Each number is 50 + 12 x the weight over its row's rms, rounded and kept within 0 to 99. Layers, rows and columns count from 0. The size before them is the row's rms in percent of the matrix's.

# layer 5 MLP down, 384x1536, rms 0.0256, rows 0-108, columns 1472-1535
100:59 45 73 67 36 61 39 34 41 26 41 69 40 45 42 51 54 69 55 72 63 41 38 46 45 43 46 37 32 58 48 52 48 54 48 43 43 45 43 58 61 50 54 50 57 59 28 56 53 41 42 62 52 56 59 50 44 52 36 58 47 59 64 34
098:64 49 60 45 34 37 64 45 44 51 48 55 56 54 51 50 57 58 46 51 56 35 64 54 34 56 73 21 60 56 61 61 33 40 60 59 44 46 63 26 54 50 52 40 54 75 56 51 34 35 35 44 51 40 63 63 58 36 65 54 47 58 48 46
096:46 23 68 77 54 43 64 73 58 54 45 45 70 30 55 59 66 60 51 45 56 56 45 63 73 52 43 54 57 46 72 61 40 55 53 65 56 49 56 55 58 60 19 48 39 33 38 39 43 67 26 51 83 29 40 68 51 54 61 37 38 60 59 61
098:65 40 38 63 53 62 49 57 56 46 50 65 43 46 51 37 65 39 32 54 42 45 43 61 21 47 44 76 39 41 48 60 45 53 46 50 65 51 52 19 61 53 48 39 49 54 76 51 46 54 37 43 33 34 44 45 64 49 53 54 41 46 65 35
088:69 55 36 80 49 28 33 43 47 49 59 43 53 44 35 33 43 50 50 47 51 55 53 30 25 53 51 60 52 61 48 49 31 53 45 62 42 36 36 60 20 49 45 55 50 51 49 62 32 65 44 48 48 55 43 62 39 69 33 58 58 28 73 72
101:48 49 36 48 46 51 61 24 51 50 64 37 42 42 46 33 43 64 53 44 79 83 80 52 59 41 53 41 59 53 54 54 54 34 62 56 67 41 56 49 51 56 60 45 36 33 58 56 60 70 19 65 39 63 39 49 43 48 45 70 64 51 47 64
098:59 71 55 44 47 59 44 46 60 36 59 60 53 53 35 42 52 50 46 29 68 80 58 48 43 57 44 40 35 59 43 36 38 58 41 38 45 51 47 31 52 47 37 45 49 50 38 48 61 58 60 44 45 50 55 61 51 69 59 66 50 29 45 38
103:31 43 44 59 47 48 50 44 62 66 58 59 57 62 50 43 41 54 64 58 62 39 51 36 54 43 47 55 56 60 74 61 64 60 41 55 51 44 58 62 45 50 42 60 33 46 51 11 51 25 47 32 54 61 44 44 37 31 35 30 45 59 54 44
102:60 41 62 68 75 48 55 30 40 60 53 58 50 57 59 58 56 31 43 62 47 31 84 35 38 66 54 41 57 52 49 40 69 38 44 54 63 36 42 60 47 42 54 44 69 51 47 56 51 74 58 50 70 43 44 53 46 39 41 58 26 35 50 41
096:51 44 61 62 42 42 52 57 46 49 48 47 60 32 36 49 52 36 74 36 51 34 52 51 59 43 48 76 68 73 43 47 53 44 29 34 38 66 53 30 36 48 47 69 43 48 58 44 41 49 47 56 47 38 54 50 47 48 61 53 42 43 59 59
102:50 35 42 41 40 55 28 68 56 59 31 44 43 44 44 51 43 50 57 70 42 38 58 24 48 45 49 31 62 56 49 24 57 34 58 36 39 54 57 64 66 44 50 62 68 53 55 42 38 48 63 49 49 48 47 64 51 48 40 50 17 52 59 42
101:58 36 77 55 44 45 35 35 48 47 44 40 54 55 47 47 45 47 31 27 34 57 54 72 44 48 35 45 21 55 49 37 47 63 51 46 60 55 44 51 60 57 51 46 48 47 42 51 44 66 39 49 46 56 53 45 46 90 63 62 40 46 44 50
096:34 64 50 71 53 45 60 40 55 61 55 65 42 58 49 47 51 48 53 39 57 43 40 68 45 57 52 42 55 69 47 42 45 43 52 50 53 55 47 40 50 38 23 60 49 58 56 55 40 40 55 46 57 51 42 32 49 74 42 35 54 65 42 73
097:47 45 41 53 41 53 41 47 45 62 20 46 33 61 61 72 37 41 65 56 41 47 86 38 39 77 44 63 36 36 27 52 55 55 41 44 62 43 54 67 52 45 42 42 49 39 17 23 37 69 51 27 41 31 64 54 52 67 34 47 51 58 46 45
099:42 42 14 50 39 72 57 49 45 48 31 62 54 70 52 43 80 42 25 43 69 56 65 56 41 72 67 66 47 28 55 35 54 54 31 47 57 56 63 43 43 50 30 42 68 53 37 51 39 50 29 31 52 37 66 55 68 27 49 32 57 50 66 43
099:48 60 58 43 35 53 44 50 66 61 41 43 26 60 55 44 56 50 56 31 51 52 42 30 59 33 37 57 48 49 36 41 42 45 46 34 38 50 41 20 55 53 45 36 25 50 81 61 52 32 54 66 40 46 46 55 59 43 40 51 40 43 45 43
102:60 32 53 46 57 60 31 46 52 46 47 61 66 56 61 37 73 35 37 43 33 36 57 50 44 50 72 57 46 56 37 47 44 42 39 42 38 48 46 52 53 41 36 62 45 33 30 62 56 63 38 59 68 55 54 59 50 50 75 51 39 43 45 52
104:52 41 49 48 47 51 68 52 61 23 38 56 64 42 45 63 57 54 42 30 49 61 68 48 70 50 63 64 60 61 53 45 48 69 46 53 53 31 55 55 57 46 62 60 37 53 67 64 63 53 47 53 42 54 49 57 74 44 64 45 35 59 53 34
107:49 46 39 30 42 51 52 43 82 27 59 47 58 40 47 54 49 48 45 59 59 54 56 57 52 53 41 61 67 39 70 54 45 37 55 35 42 41 41 36 39 49 54 54 56 44 42 51 54 34 60 46 53 42 32 59 67 65 27 47 46 51 45 61
102:51 54 75 28 38 56 66 56 37 68 08 31 42 65 43 51 65 58 27 31 41 72 64 51 57 32 44 52 44 32 56 46 52 45 55 60 34 46 55 64 44 42 77 52 47 59 49 42 52 66 52 61 55 64 62 47 49 43 49 72 35 46 55 42
097:54 63 36 67 65 52 52 47 59 59 65 72 32 51 51 47 50 58 53 54 34 32 66 62 50 48 42 52 42 45 46 47 47 53 67 61 50 23 48 45 46 27 43 32 54 46 42 60 44 47 23 58 59 49 65 33 77 62 52 47 44 55 50 26
098:50 43 70 55 40 46 39 65 44 50 40 48 44 34 53 39 64 48 46 42 40 32 42 33 40 46 40 72 44 62 56 53 38 69 86 66 42 52 53 56 53 50 23 38 48 63 64 57 45 67 46 60 55 52 63 48 61 45 40 53 55 50 48 55
101:64 23 47 28 76 44 66 47 48 63 68 57 46 58 57 41 48 26 22 65 32 53 64 61 46 22 48 77 56 45 50 34 44 31 42 40 50 59 50 37 49 52 41 52 55 59 39 42 72 22 65 31 49 54 50 39 45 65 44 47 39 40 53 55
103:49 57 49 16 49 41 62 58 55 47 44 43 54 49 35 58 50 49 40 25 40 56 62 53 56 68 45 64 69 45 50 53 22 47 65 62 57 46 58 38 48 58 56 60 57 53 30 54 49 43 67 22 61 47 40 54 40 37 60 53 67 51 48 43
100:46 71 50 56 65 35 57 40 84 72 45 44 53 50 64 44 70 54 45 50 53 42 36 38 44 32 55 49 48 44 40 50 72 46 47 55 51 57 50 60 56 47 49 65 46 73 52 45 36 50 41 64 43 63 57 60 53 49 54 36 67 50 60 47
105:39 60 58 52 34 57 52 68 44 45 57 47 37 36 36 50 49 64 59 50 59 30 38 55 31 66 37 32 38 32 43 47 80 51 55 36 49 51 60 55 64 46 52 50 49 47 44 48 38 42 40 58 41 55 52 69 45 71 47 58 70 57 58 44
097:54 48 43 54 61 58 51 49 56 52 81 53 45 41 56 60 40 56 67 39 38 33 33 50 47 56 67 58 27 25 36 47 33 64 31 67 49 45 27 39 52 54 50 35 77 51 41 45 79 39 54 59 41 55 51 56 42 60 61 55 47 55 38 41
103:56 63 60 39 50 69 43 41 46 55 18 50 72 47 58 57 51 63 63 46 65 30 50 50 55 52 38 66 69 30 48 49 62 56 44 21 36 34 59 71 37 43 43 62 74 59 35 60 57 24 45 39 50 46 47 27 40 15 45 50 55 31 38 67
098:48 62 45 48 72 39 41 52 31 34 55 59 52 43 42 59 46 38 52 71 57 42 52 59 37 59 41 54 75 69 44 57 29 64 84 48 34 34 53 56 48 46 45 61 44 42 62 31 59 57 56 57 39 42 57 49 61 63 38 51 53 25 40 58
099:47 49 45 54 49 36 51 60 54 72 45 62 52 51 50 50 54 51 38 56 24 44 70 44 69 30 44 41 21 40 52 52 59 60 37 77 68 57 68 46 38 35 53 43 77 59 41 66 70 51 60 34 51 65 46 63 38 37 61 56 35 46 40 42
099:29 70 52 33 36 75 38 39 57 51 65 22 51 41 46 63 62 36 55 42 42 43 54 40 59 24 73 71 73 38 41 75 91 46 34 59 41 47 50 67 51 52 27 39 41 37 40 35 54 38 48 44 50 59 53 63 64 64 61 55 61 34 45 71
097:30 47 40 20 36 64 76 62 62 49 50 59 58 43 47 43 71 39 51 59 28 75 41 45 33 50 25 65 30 40 62 44 47 53 55 49 49 58 50 60 45 65 34 39 39 53 68 55 35 31 40 32 61 44 49 41 62 45 50 51 47 65 54 43
098:32 36 77 54 53 40 41 45 36 55 60 48 48 67 62 61 73 56 57 44 67 48 49 32 29 35 50 37 14 50 56 43 31 43 46 52 41 40 56 26 49 74 63 58 49 58 61 62 19 50 49 39 59 41 52 56 58 29 46 35 48 52 50 67
101:53 33 54 54 58 56 42 44 62 61 36 45 48 68 50 62 43 46 63 70 39 43 60 41 39 48 55 26 52 46 59 65 53 53 66 39 56 46 38 68 58 38 39 57 45 43 49 35 36 63 36 47 63 43 48 41 69 47 35 44 51 55 49 71
110:59 50 50 53 48 43 49 71 53 41 35 61 37 64 41 47 55 28 63 43 33 30 51 57 33 40 48 63 41 53 57 44 59 52 57 57 36 46 33 54 46 45 38 49 73 53 42 46 51 27 48 63 33 34 61 26 43 49 57 23 62 45 48 35
098:56 41 70 50 59 55 38 28 46 63 69 53 52 43 43 42 50 63 29 54 42 69 56 49 60 50 40 71 68 43 54 55 34 24 65 60 34 47 76 67 56 34 51 47 56 51 63 41 55 63 37 33 67 45 47 45 73 53 43 59 40 31 47 49
102:35 83 40 43 61 27 43 80 58 61 52 66 71 68 62 49 53 60 46 51 35 36 65 61 41 41 56 59 20 47 39 20 54 49 40 67 36 48 49 54 70 42 65 46 63 43 57 37 59 61 71 38 48 57 67 48 30 45 57 65 54 55 50 41
101:44 50 68 66 44 42 43 60 52 31 51 39 47 69 56 42 58 46 53 37 72 52 75 56 52 54 46 62 38 57 69 57 47 34 46 70 51 56 49 58 52 56 47 55 50 48 50 50 47 57 56 41 65 48 47 24 67 50 35 35 53 47 44 60
099:52 52 56 55 57 53 50 60 47 48 51 43 42 63 50 49 61 67 60 63 50 48 46 63 44 53 48 61 53 49 57 53 53 42 68 39 53 60 44 19 43 44 47 49 45 63 39 51 30 59 66 67 54 56 53 43 56 28 55 47 56 55 51 45
092:55 59 63 47 59 45 47 56 45 42 45 57 45 46 52 65 29 70 35 42 60 22 65 41 53 51 52 78 46 33 48 54 50 61 54 55 57 55 61 36 57 61 55 39 27 59 65 65 47 58 37 50 60 45 51 67 46 29 29 50 63 40 61 31
101:53 42 57 75 64 29 41 48 47 48 35 39 50 46 54 61 71 26 55 53 47 38 26 42 30 40 90 40 42 58 49 38 17 51 57 32 52 35 43 76 62 46 32 58 61 48 57 40 37 47 44 41 62 29 50 50 57 51 36 34 56 43 54 50
101:32 54 81 41 37 60 42 47 42 72 60 70 59 57 54 36 41 31 60 80 53 41 55 64 51 54 52 54 46 63 42 37 46 60 42 65 87 49 47 36 49 58 39 73 39 45 39 57 45 29 62 53 36 49 59 53 71 52 15 42 44 42 39 52
100:55 53 47 43 55 46 34 59 46 53 69 40 55 36 34 46 29 65 38 64 41 66 64 64 63 59 57 43 53 53 46 44 49 48 46 39 36 53 34 48 46 70 42 55 82 45 40 40 60 53 52 38 69 53 52 45 53 37 41 65 63 47 40 47
100:77 52 37 50 53 55 38 45 73 40 65 47 59 65 79 39 59 43 58 51 44 39 23 32 62 19 53 55 54 47 42 42 59 36 52 36 30 50 43 31 37 69 39 41 51 47 58 30 55 44 55 60 54 61 56 39 81 35 32 49 43 28 54 76
097:41 48 61 62 39 50 36 66 69 48 62 45 55 47 42 44 59 52 60 61 34 41 62 58 54 59 35 55 26 59 56 66 44 23 41 58 76 44 41 43 50 49 61 47 52 42 64 32 77 66 35 57 64 60 68 69 57 42 55 48 41 66 32 32
099:51 49 61 36 49 35 72 40 66 53 65 40 46 54 58 54 50 48 43 54 35 43 41 55 46 70 42 37 50 32 47 48 20 36 63 66 32 56 40 24 66 50 61 48 55 52 62 56 41 37 05 65 63 58 49 49 46 63 51 41 40 56 56 38
098:31 65 44 38 41 43 64 50 58 50 56 59 48 53 26 60 37 50 41 40 58 62 37 41 50 53 33 46 68 49 48 71 49 54 36 57 40 67 43 69 39 55 34 66 69 53 46 46 55 66 31 41 42 46 49 56 60 41 43 69 48 40 42 45
094:52 84 60 59 49 54 53 48 36 47 54 54 53 50 46 63 47 55 59 44 91 56 59 44 36 47 66 59 59 61 55 49 40 72 71 72 21 47 43 30 71 56 58 39 52 54 27 56 70 57 54 38 57 72 44 52 41 70 46 46 45 45 53 56
102:65 35 74 39 45 65 60 52 33 64 40 48 51 47 60 56 72 48 40 62 56 50 63 54 70 45 65 58 59 62 56 47 52 44 63 67 60 18 37 21 49 33 46 49 51 56 28 42 45 60 69 39 65 43 49 36 39 47 27 35 50 62 46 48
098:39 67 38 63 67 62 62 44 54 35 43 46 39 33 59 49 44 50 42 54 68 45 36 44 55 40 59 63 48 60 47 67 48 50 39 51 36 71 70 39 62 42 53 32 68 47 62 55 52 52 34 43 18 59 45 34 49 72 40 47 58 59 52 52
102:44 47 49 35 39 36 44 68 46 61 64 34 35 53 73 38 37 55 49 38 78 62 33 36 24 28 45 58 46 36 60 55 33 48 68 46 60 48 63 58 70 70 46 44 34 44 53 37 54 66 55 44 63 60 41 59 54 53 42 42 53 51 47 61
107:51 41 60 36 68 33 49 49 41 83 56 66 40 46 54 59 28 54 64 28 85 39 51 37 47 80 61 51 50 48 60 58 43 47 56 60 62 54 46 51 52 49 18 61 48 45 34 43 53 62 50 53 44 65 59 44 50 48 46 45 23 32 49 53
107:34 68 59 64 45 75 52 46 61 55 67 54 52 50 46 33 63 68 58 64 60 54 28 37 48 42 28 57 48 45 59 55 51 57 45 68 39 51 61 75 52 38 48 30 29 50 64 60 41 61 53 52 49 65 40 48 42 62 73 67 50 51 63 56
096:39 44 66 53 50 53 36 57 53 49 45 41 60 27 58 42 42 37 49 37 56 47 57 60 43 38 73 44 35 62 60 34 59 49 71 67 53 50 35 24 50 53 64 54 69 37 56 54 68 55 47 48 43 41 35 32 48 60 65 37 52 41 39 49
103:44 64 38 46 54 41 53 37 54 35 59 35 43 40 35 38 44 59 53 55 50 44 43 34 24 52 51 32 45 61 32 21 52 50 65 44 34 46 48 49 55 45 65 49 66 47 50 48 86 43 69 67 39 45 48 64 47 50 51 59 46 56 38 51
096:38 49 30 37 67 54 49 57 53 65 39 49 44 58 69 55 56 67 45 48 48 43 50 47 32 41 65 37 52 61 49 73 48 52 69 49 77 60 59 53 47 41 38 60 46 44 70 35 49 54 53 48 61 30 55 25 78 73 51 51 55 39 65 43
100:71 43 35 36 53 58 60 26 37 14 77 64 49 42 63 48 31 56 38 53 54 47 44 47 45 57 61 72 51 43 57 53 61 52 48 47 30 49 37 47 56 46 51 38 34 61 65 49 25 36 53 38 40 58 59 46 48 46 44 61 51 51 35 69
100:48 58 46 43 43 47 46 73 55 55 54 50 50 61 59 38 22 48 47 60 43 52 49 41 58 65 48 56 54 68 47 45 58 48 33 50 47 48 49 63 43 49 62 34 43 66 54 40 57 28 57 51 33 52 33 42 58 61 46 64 56 40 42 65
103:76 43 68 38 46 53 55 48 41 49 73 51 52 56 42 74 45 56 69 37 38 61 67 27 28 71 79 46 47 28 64 43 72 46 62 28 38 45 56 53 59 45 41 57 75 53 42 62 38 33 43 44 64 46 37 47 23 29 50 43 54 46 57 72
102:51 45 41 68 45 62 39 56 47 43 67 57 52 39 52 41 41 58 51 52 49 43 27 55 54 63 15 63 07 36 67 35 75 35 48 52 44 58 35 62 47 59 52 51 45 50 27 47 44 59 68 33 59 59 35 40 36 30 64 50 58 38 48 40
098:42 73 50 41 40 48 45 62 44 59 43 59 38 52 49 49 61 69 23 52 55 58 47 72 57 71 52 59 45 45 59 60 47 56 19 38 34 51 60 57 58 47 54 46 46 67 55 53 46 53 60 59 27 41 60 70 48 66 37 50 58 33 23 41
096:68 34 56 46 44 56 40 85 55 54 30 47 52 66 42 22 31 36 46 43 49 60 66 46 59 40 48 61 44 43 70 42 57 69 60 55 43 53 41 31 61 48 51 51 51 35 50 42 59 42 34 60 56 42 56 58 41 24 65 35 57 55 58 49
106:33 41 49 61 50 48 60 68 34 67 35 51 41 85 42 67 58 32 41 33 62 34 38 44 35 51 56 48 47 42 34 55 55 56 49 45 26 38 78 47 56 50 59 43 35 56 52 55 41 53 57 58 26 32 46 35 31 79 56 37 55 60 55 42
105:48 35 40 45 59 40 54 56 28 39 46 52 48 55 56 66 37 64 62 68 57 57 49 50 56 60 36 61 51 38 71 36 30 48 18 81 69 53 42 51 53 40 46 63 53 39 37 66 41 49 58 61 48 57 66 46 35 48 38 46 61 63 52 46
096:64 59 46 39 61 50 34 41 66 50 59 68 44 58 42 52 75 46 39 38 34 49 50 57 48 49 33 22 59 41 61 62 46 67 59 35 31 45 56 59 47 25 37 52 62 32 38 53 47 59 53 44 21 31 36 58 59 41 39 52 51 40 53 43
105:57 59 51 63 69 26 44 54 41 32 34 46 36 43 21 56 32 58 59 48 57 55 41 50 58 60 56 35 67 65 41 54 74 35 59 55 65 32 54 57 46 51 55 65 58 27 53 45 40 64 38 73 43 46 64 53 47 45 59 40 50 37 51 63
104:50 36 95 55 62 22 46 44 48 52 57 52 46 35 49 64 40 45 56 59 44 49 46 50 59 62 46 55 43 39 46 43 60 53 77 39 39 54 41 51 64 51 51 64 56 31 41 38 81 32 71 49 61 55 72 48 78 70 47 30 33 43 37 36
104:53 42 47 56 49 59 41 41 54 45 45 64 52 63 45 51 47 38 48 58 61 59 54 50 51 41 67 66 44 42 54 45 63 57 45 67 49 35 31 51 36 59 58 57 80 53 48 55 61 33 63 52 27 64 41 45 73 20 68 53 47 45 68 36
102:62 29 61 53 52 37 41 49 41 48 53 59 50 48 39 52 67 43 52 36 60 51 59 30 61 39 32 52 56 47 71 16 36 49 62 46 52 38 62 50 42 70 51 75 70 47 55 56 57 90 66 42 61 64 46 52 46 44 57 62 65 29 51 30
097:44 59 61 57 62 54 68 47 46 41 26 35 50 50 59 50 87 70 87 49 44 36 31 45 65 36 46 58 56 47 42 31 27 55 46 40 37 30 63 62 53 49 31 70 22 51 55 50 53 40 64 60 56 54 46 41 57 39 64 47 57 86 44 46
102:32 55 48 51 56 59 67 51 55 59 62 52 47 27 53 51 58 56 35 63 57 29 46 64 75 53 63 54 35 55 55 30 65 46 35 59 40 59 43 53 50 68 48 43 37 32 40 58 51 48 68 52 45 60 41 31 29 44 65 41 48 26 55 22
092:42 34 67 56 66 31 46 32 34 56 45 73 52 58 54 44 39 56 68 46 54 43 41 38 45 68 42 47 55 63 58 46 52 58 43 61 62 53 55 44 50 58 22 51 43 37 43 47 31 49 54 65 59 22 49 40 42 44 64 45 47 58 52 40
087:49 71 50 56 48 86 50 50 51 50 63 54 55 73 46 74 67 63 53 45 68 50 33 61 65 32 58 33 65 57 55 43 59 53 48 26 43 39 44 56 47 55 41 72 50 55 51 45 59 47 60 32 30 52 34 58 54 50 56 48 53 44 55 49
097:41 38 76 62 58 40 47 24 56 46 39 53 56 58 51 55 54 39 54 56 54 35 34 38 59 47 56 57 38 58 61 51 46 50 63 57 34 56 36 62 58 49 44 55 55 38 38 51 59 46 71 47 33 55 51 44 58 33 39 47 34 57 48 48
096:35 45 63 41 23 49 26 44 53 57 51 47 54 64 46 71 63 51 37 59 46 57 54 59 61 52 60 62 45 50 59 45 38 55 53 43 63 65 44 54 62 42 45 52 46 63 44 48 42 50 42 58 47 55 48 60 60 59 76 67 56 54 24 48
101:40 63 69 28 65 45 32 49 42 43 48 61 52 33 43 51 49 44 24 45 53 33 30 71 46 63 57 49 60 46 45 33 49 57 50 47 69 35 44 35 37 52 57 46 64 35 40 61 42 42 59 47 56 49 55 67 47 60 54 48 75 46 48 40
097:69 56 56 61 47 64 72 51 63 64 35 60 42 54 32 41 49 44 40 54 62 64 44 69 65 45 25 47 34 78 51 40 37 51 56 31 51 56 39 61 53 46 44 53 55 45 54 49 36 56 72 47 21 38 56 59 34 25 32 44 38 67 60 48
096:65 69 57 50 71 62 48 39 55 32 64 53 69 49 48 81 61 47 60 39 40 39 47 45 49 26 54 40 48 65 57 52 36 32 37 23 47 54 49 29 48 50 44 46 73 56 54 53 57 44 35 49 40 31 69 49 58 63 74 49 56 41 50 29
100:37 45 44 44 48 68 62 39 50 41 50 55 54 50 62 57 53 42 39 48 48 36 46 42 28 44 24 41 38 56 42 59 54 46 73 54 48 64 40 29 49 60 35 25 50 59 57 44 42 33 41 38 36 55 52 48 40 56 70 55 48 36 60 59
102:50 45 31 63 23 59 44 34 60 34 64 34 42 50 34 56 26 63 42 58 40 66 15 42 67 37 43 47 55 42 38 43 34 35 70 44 54 46 43 72 52 40 41 44 53 59 46 22 28 48 52 55 49 45 57 59 60 48 33 41 69 39 45 36
095:50 52 57 41 51 59 72 40 55 48 66 46 49 33 47 50 54 52 53 19 38 62 71 30 54 53 21 41 53 84 34 53 59 50 50 61 64 63 60 72 52 57 57 39 29 54 52 39 57 38 74 56 62 39 35 61 25 56 53 46 69 32 35 58
097:48 52 44 60 51 59 57 48 49 41 65 55 38 52 50 45 37 29 64 52 76 69 61 66 43 38 63 42 57 83 54 50 57 61 37 63 61 55 41 54 50 57 64 45 58 46 63 84 50 31 50 51 43 50 49 70 53 54 43 62 55 48 37 51
099:47 46 72 34 47 59 56 54 39 32 46 39 55 47 48 41 58 63 38 58 60 51 66 55 47 35 54 27 41 61 71 35 51 56 52 41 25 51 44 99 69 53 58 58 40 45 55 27 57 51 61 50 67 55 50 43 53 57 30 51 41 58 58 41
101:44 55 39 30 21 53 61 57 41 42 45 66 53 63 40 45 61 56 56 61 68 65 38 65 45 72 29 41 39 53 42 58 47 68 60 31 52 49 57 61 66 68 65 32 42 65 35 57 47 66 49 54 46 40 48 49 32 45 34 53 36 48 46 34
098:56 67 62 28 74 50 53 29 44 57 36 52 46 35 41 55 53 71 33 51 44 24 62 76 55 41 27 57 67 80 65 55 63 36 55 59 54 45 32 61 44 29 31 40 33 52 80 31 51 70 48 67 46 44 56 40 39 78 50 48 31 47 48 40
103:58 74 44 52 57 46 57 48 74 38 59 63 52 35 30 61 46 61 63 40 62 36 45 55 49 47 56 58 44 48 51 64 60 42 36 51 28 54 42 63 46 34 84 56 53 48 41 36 33 50 50 41 62 48 46 53 41 41 53 51 48 38 44 45
107:67 58 52 54 41 34 57 49 53 31 51 59 29 34 49 39 50 50 48 39 84 62 59 90 70 50 81 72 46 61 42 78 22 70 60 62 76 54 48 36 41 64 55 40 20 51 58 57 38 55 27 25 48 37 49 47 64 38 54 53 48 40 29 64
098:41 52 28 51 62 58 54 48 48 61 56 53 49 29 55 42 51 53 47 30 55 76 75 46 49 39 39 59 47 40 46 54 39 78 51 36 33 62 49 36 48 55 38 47 57 59 66 43 50 66 54 53 52 67 42 37 55 46 50 51 58 74 43 52
097:48 37 56 59 60 43 19 52 33 58 36 43 57 45 60 62 66 39 45 61 41 45 50 51 84 51 64 55 43 46 53 38 59 57 43 55 54 50 72 64 46 50 50 52 44 66 52 59 54 49 41 62 45 48 41 47 69 46 43 39 56 51 64 49
103:63 50 38 47 34 24 47 73 37 69 56 75 48 37 36 42 43 49 42 72 53 68 50 60 47 62 53 32 73 51 49 54 37 42 67 54 52 61 58 48 63 49 51 53 51 53 42 56 38 66 55 46 35 38 54 49 70 56 61 42 40 60 57 64
104:34 51 41 42 30 46 34 29 65 43 47 55 49 45 45 40 53 73 42 58 43 50 67 48 50 50 43 73 40 46 58 51 20 49 57 52 62 46 57 55 53 33 47 45 62 39 30 42 67 47 35 42 50 37 74 47 63 37 44 44 42 50 43 53
101:42 27 66 55 57 51 53 60 58 62 47 32 51 57 61 58 37 33 46 55 69 51 36 41 51 51 56 42 31 36 62 48 81 62 37 37 50 58 65 54 46 43 40 48 76 65 42 45 51 69 48 45 33 76 48 44 60 30 52 55 54 51 53 41
093:49 36 49 35 69 51 39 52 45 61 36 52 69 27 57 47 52 48 40 23 60 59 35 61 60 57 53 34 52 88 26 43 43 33 20 54 58 37 41 45 42 26 39 57 50 43 40 56 59 75 57 61 45 44 41 43 41 71 48 66 53 50 50 35
100:64 57 46 57 59 49 31 45 74 64 35 61 49 57 39 53 41 50 38 59 46 28 31 52 83 43 45 48 55 38 48 54 50 34 21 44 37 72 35 45 40 56 75 51 70 50 38 52 53 63 77 32 49 54 69 58 64 33 30 48 33 46 29 64
098:36 78 60 44 37 35 57 22 35 37 51 56 62 73 52 70 60 56 66 33 67 67 33 53 42 71 39 55 60 44 51 40 42 31 48 50 61 51 36 43 48 55 38 67 43 37 46 37 46 62 22 57 52 38 42 55 59 30 49 54 41 43 45 43
098:29 53 39 58 48 41 84 31 48 60 33 52 49 46 60 33 62 45 41 52 63 41 40 48 39 64 48 50 37 76 44 49 24 52 30 24 45 46 33 32 56 46 56 70 53 67 70 72 48 61 44 45 53 37 52 46 54 44 37 39 47 80 32 37
098:57 34 56 64 67 70 50 19 46 59 53 55 50 47 47 48 42 22 40 29 65 57 51 34 60 37 55 62 47 56 70 42 59 55 47 44 75 56 16 25 48 45 64 55 47 40 65 63 56 41 34 51 40 50 38 45 35 41 57 40 61 55 66 54
098:51 29 44 64 64 48 38 50 35 52 81 66 47 58 46 46 53 46 55 52 57 51 68 34 35 32 60 51 57 58 52 50 36 52 51 29 34 62 61 68 60 42 54 43 41 56 41 43 63 46 33 63 39 48 56 56 34 21 53 59 45 49 64 56
102:38 62 59 44 58 60 43 46 57 53 36 51 45 53 70 49 58 44 51 55 59 59 35 49 32 37 29 59 44 67 46 64 40 71 30 48 48 65 42 67 51 47 40 44 40 61 62 34 39 43 49 56 42 60 44 58 40 41 54 46 41 45 62 31
101:37 56 61 55 48 63 40 72 44 73 34 49 35 69 52 55 40 48 58 54 63 48 39 55 44 37 34 19 34 47 58 56 42 36 55 41 30 38 68 92 47 46 41 35 39 64 41 65 34 60 43 40 60 46 67 50 54 51 40 52 47 57 64 32
100:30 47 48 58 47 53 70 25 38 50 46 43 55 28 39 53 44 37 46 77 43 51 52 31 52 50 70 45 51 53 55 69 45 49 64 54 55 49 75 67 60 46 50 53 23 59 40 60 46 58 29 63 57 61 41 53 35 51 36 51 33 43 64 35
096:75 46 57 62 53 70 17 28 37 52 72 47 34 48 41 39 58 30 65 71 47 56 50 59 51 63 59 43 37 56 37 54 53 52 47 30 50 56 41 78 45 48 49 59 37 57 69 39 35 46 43 47 47 56 49 28 34 65 49 52 48 54 66 42
099:42 62 36 53 25 58 85 57 63 55 52 42 49 63 25 48 47 66 53 45 37 71 59 54 62 38 56 40 71 57 38 38 67 70 45 45 40 40 51 42 49 50 50 48 47 29 62 50 52 50 51 76 60 89 66 41 62 64 41 58 49 56 52 57
103:56 65 53 63 51 71 51 42 45 35 42 50 51 51 49 31 78 68 43 23 48 50 40 75 37 45 43 72 54 60 45 47 51 55 67 47 66 49 60 65 45 48 53 61 34 42 58 93 55 39 51 57 66 29 31 29 63 56 54 52 51 63 46 61
100:61 47 72 44 43 50 53 57 34 60 41 60 34 39 46 57 55 40 42 43 42 47 43 50 72 60 56 59 51 59 63 39 40 52 51 36 54 41 44 47 45 28 45 48 36 58 37 74 64 51 66 57 46 80 60 33 61 26 33 41 43 70 41 57
098:68 44 52 36 47 24 26 41 43 58 38 65 49 60 25 44 39 58 60 40 41 72 41 41 56 39 52 48 31 55 18 40 41 41 17 49 54 56 63 26 38 63 50 40 50 52 14 43 43 54 41 27 61 45 63 57 36 52 63 52 39 57 62 46
095:76 36 61 65 62 55 51 49 60 52 52 52 47 51 36 55 50 49 30 38 63 83 52 41 47 47 39 42 47 67 47 44 45 45 41 24 51 35 61 59 63 55 47 38 22 46 66 49 52 39 75 64 36 79 60 47 56 54 64 41 60 19 59 65
103:57 44 38 68 47 51 46 52 62 38 42 46 47 52 49 50 37 60 58 53 52 27 65 50 47 60 27 63 46 65 48 59 35 57 42 41 43 56 33 48 63 72 62 23 19 66 59 51 40 49 42 53 41 38 58 42 54 43 45 31 46 79 48 61
106:52 47 65 47 45 56 35 55 57 41 79 40 51 76 45 29 66 66 44 19 50 80 46 43 56 55 56 42 49 55 42 37 46 56 71 48 55 39 41 53 57 63 38 55 41 45 38 68 45 43 41 47 59 66 57 49 44 41 48 42 44 36 36 44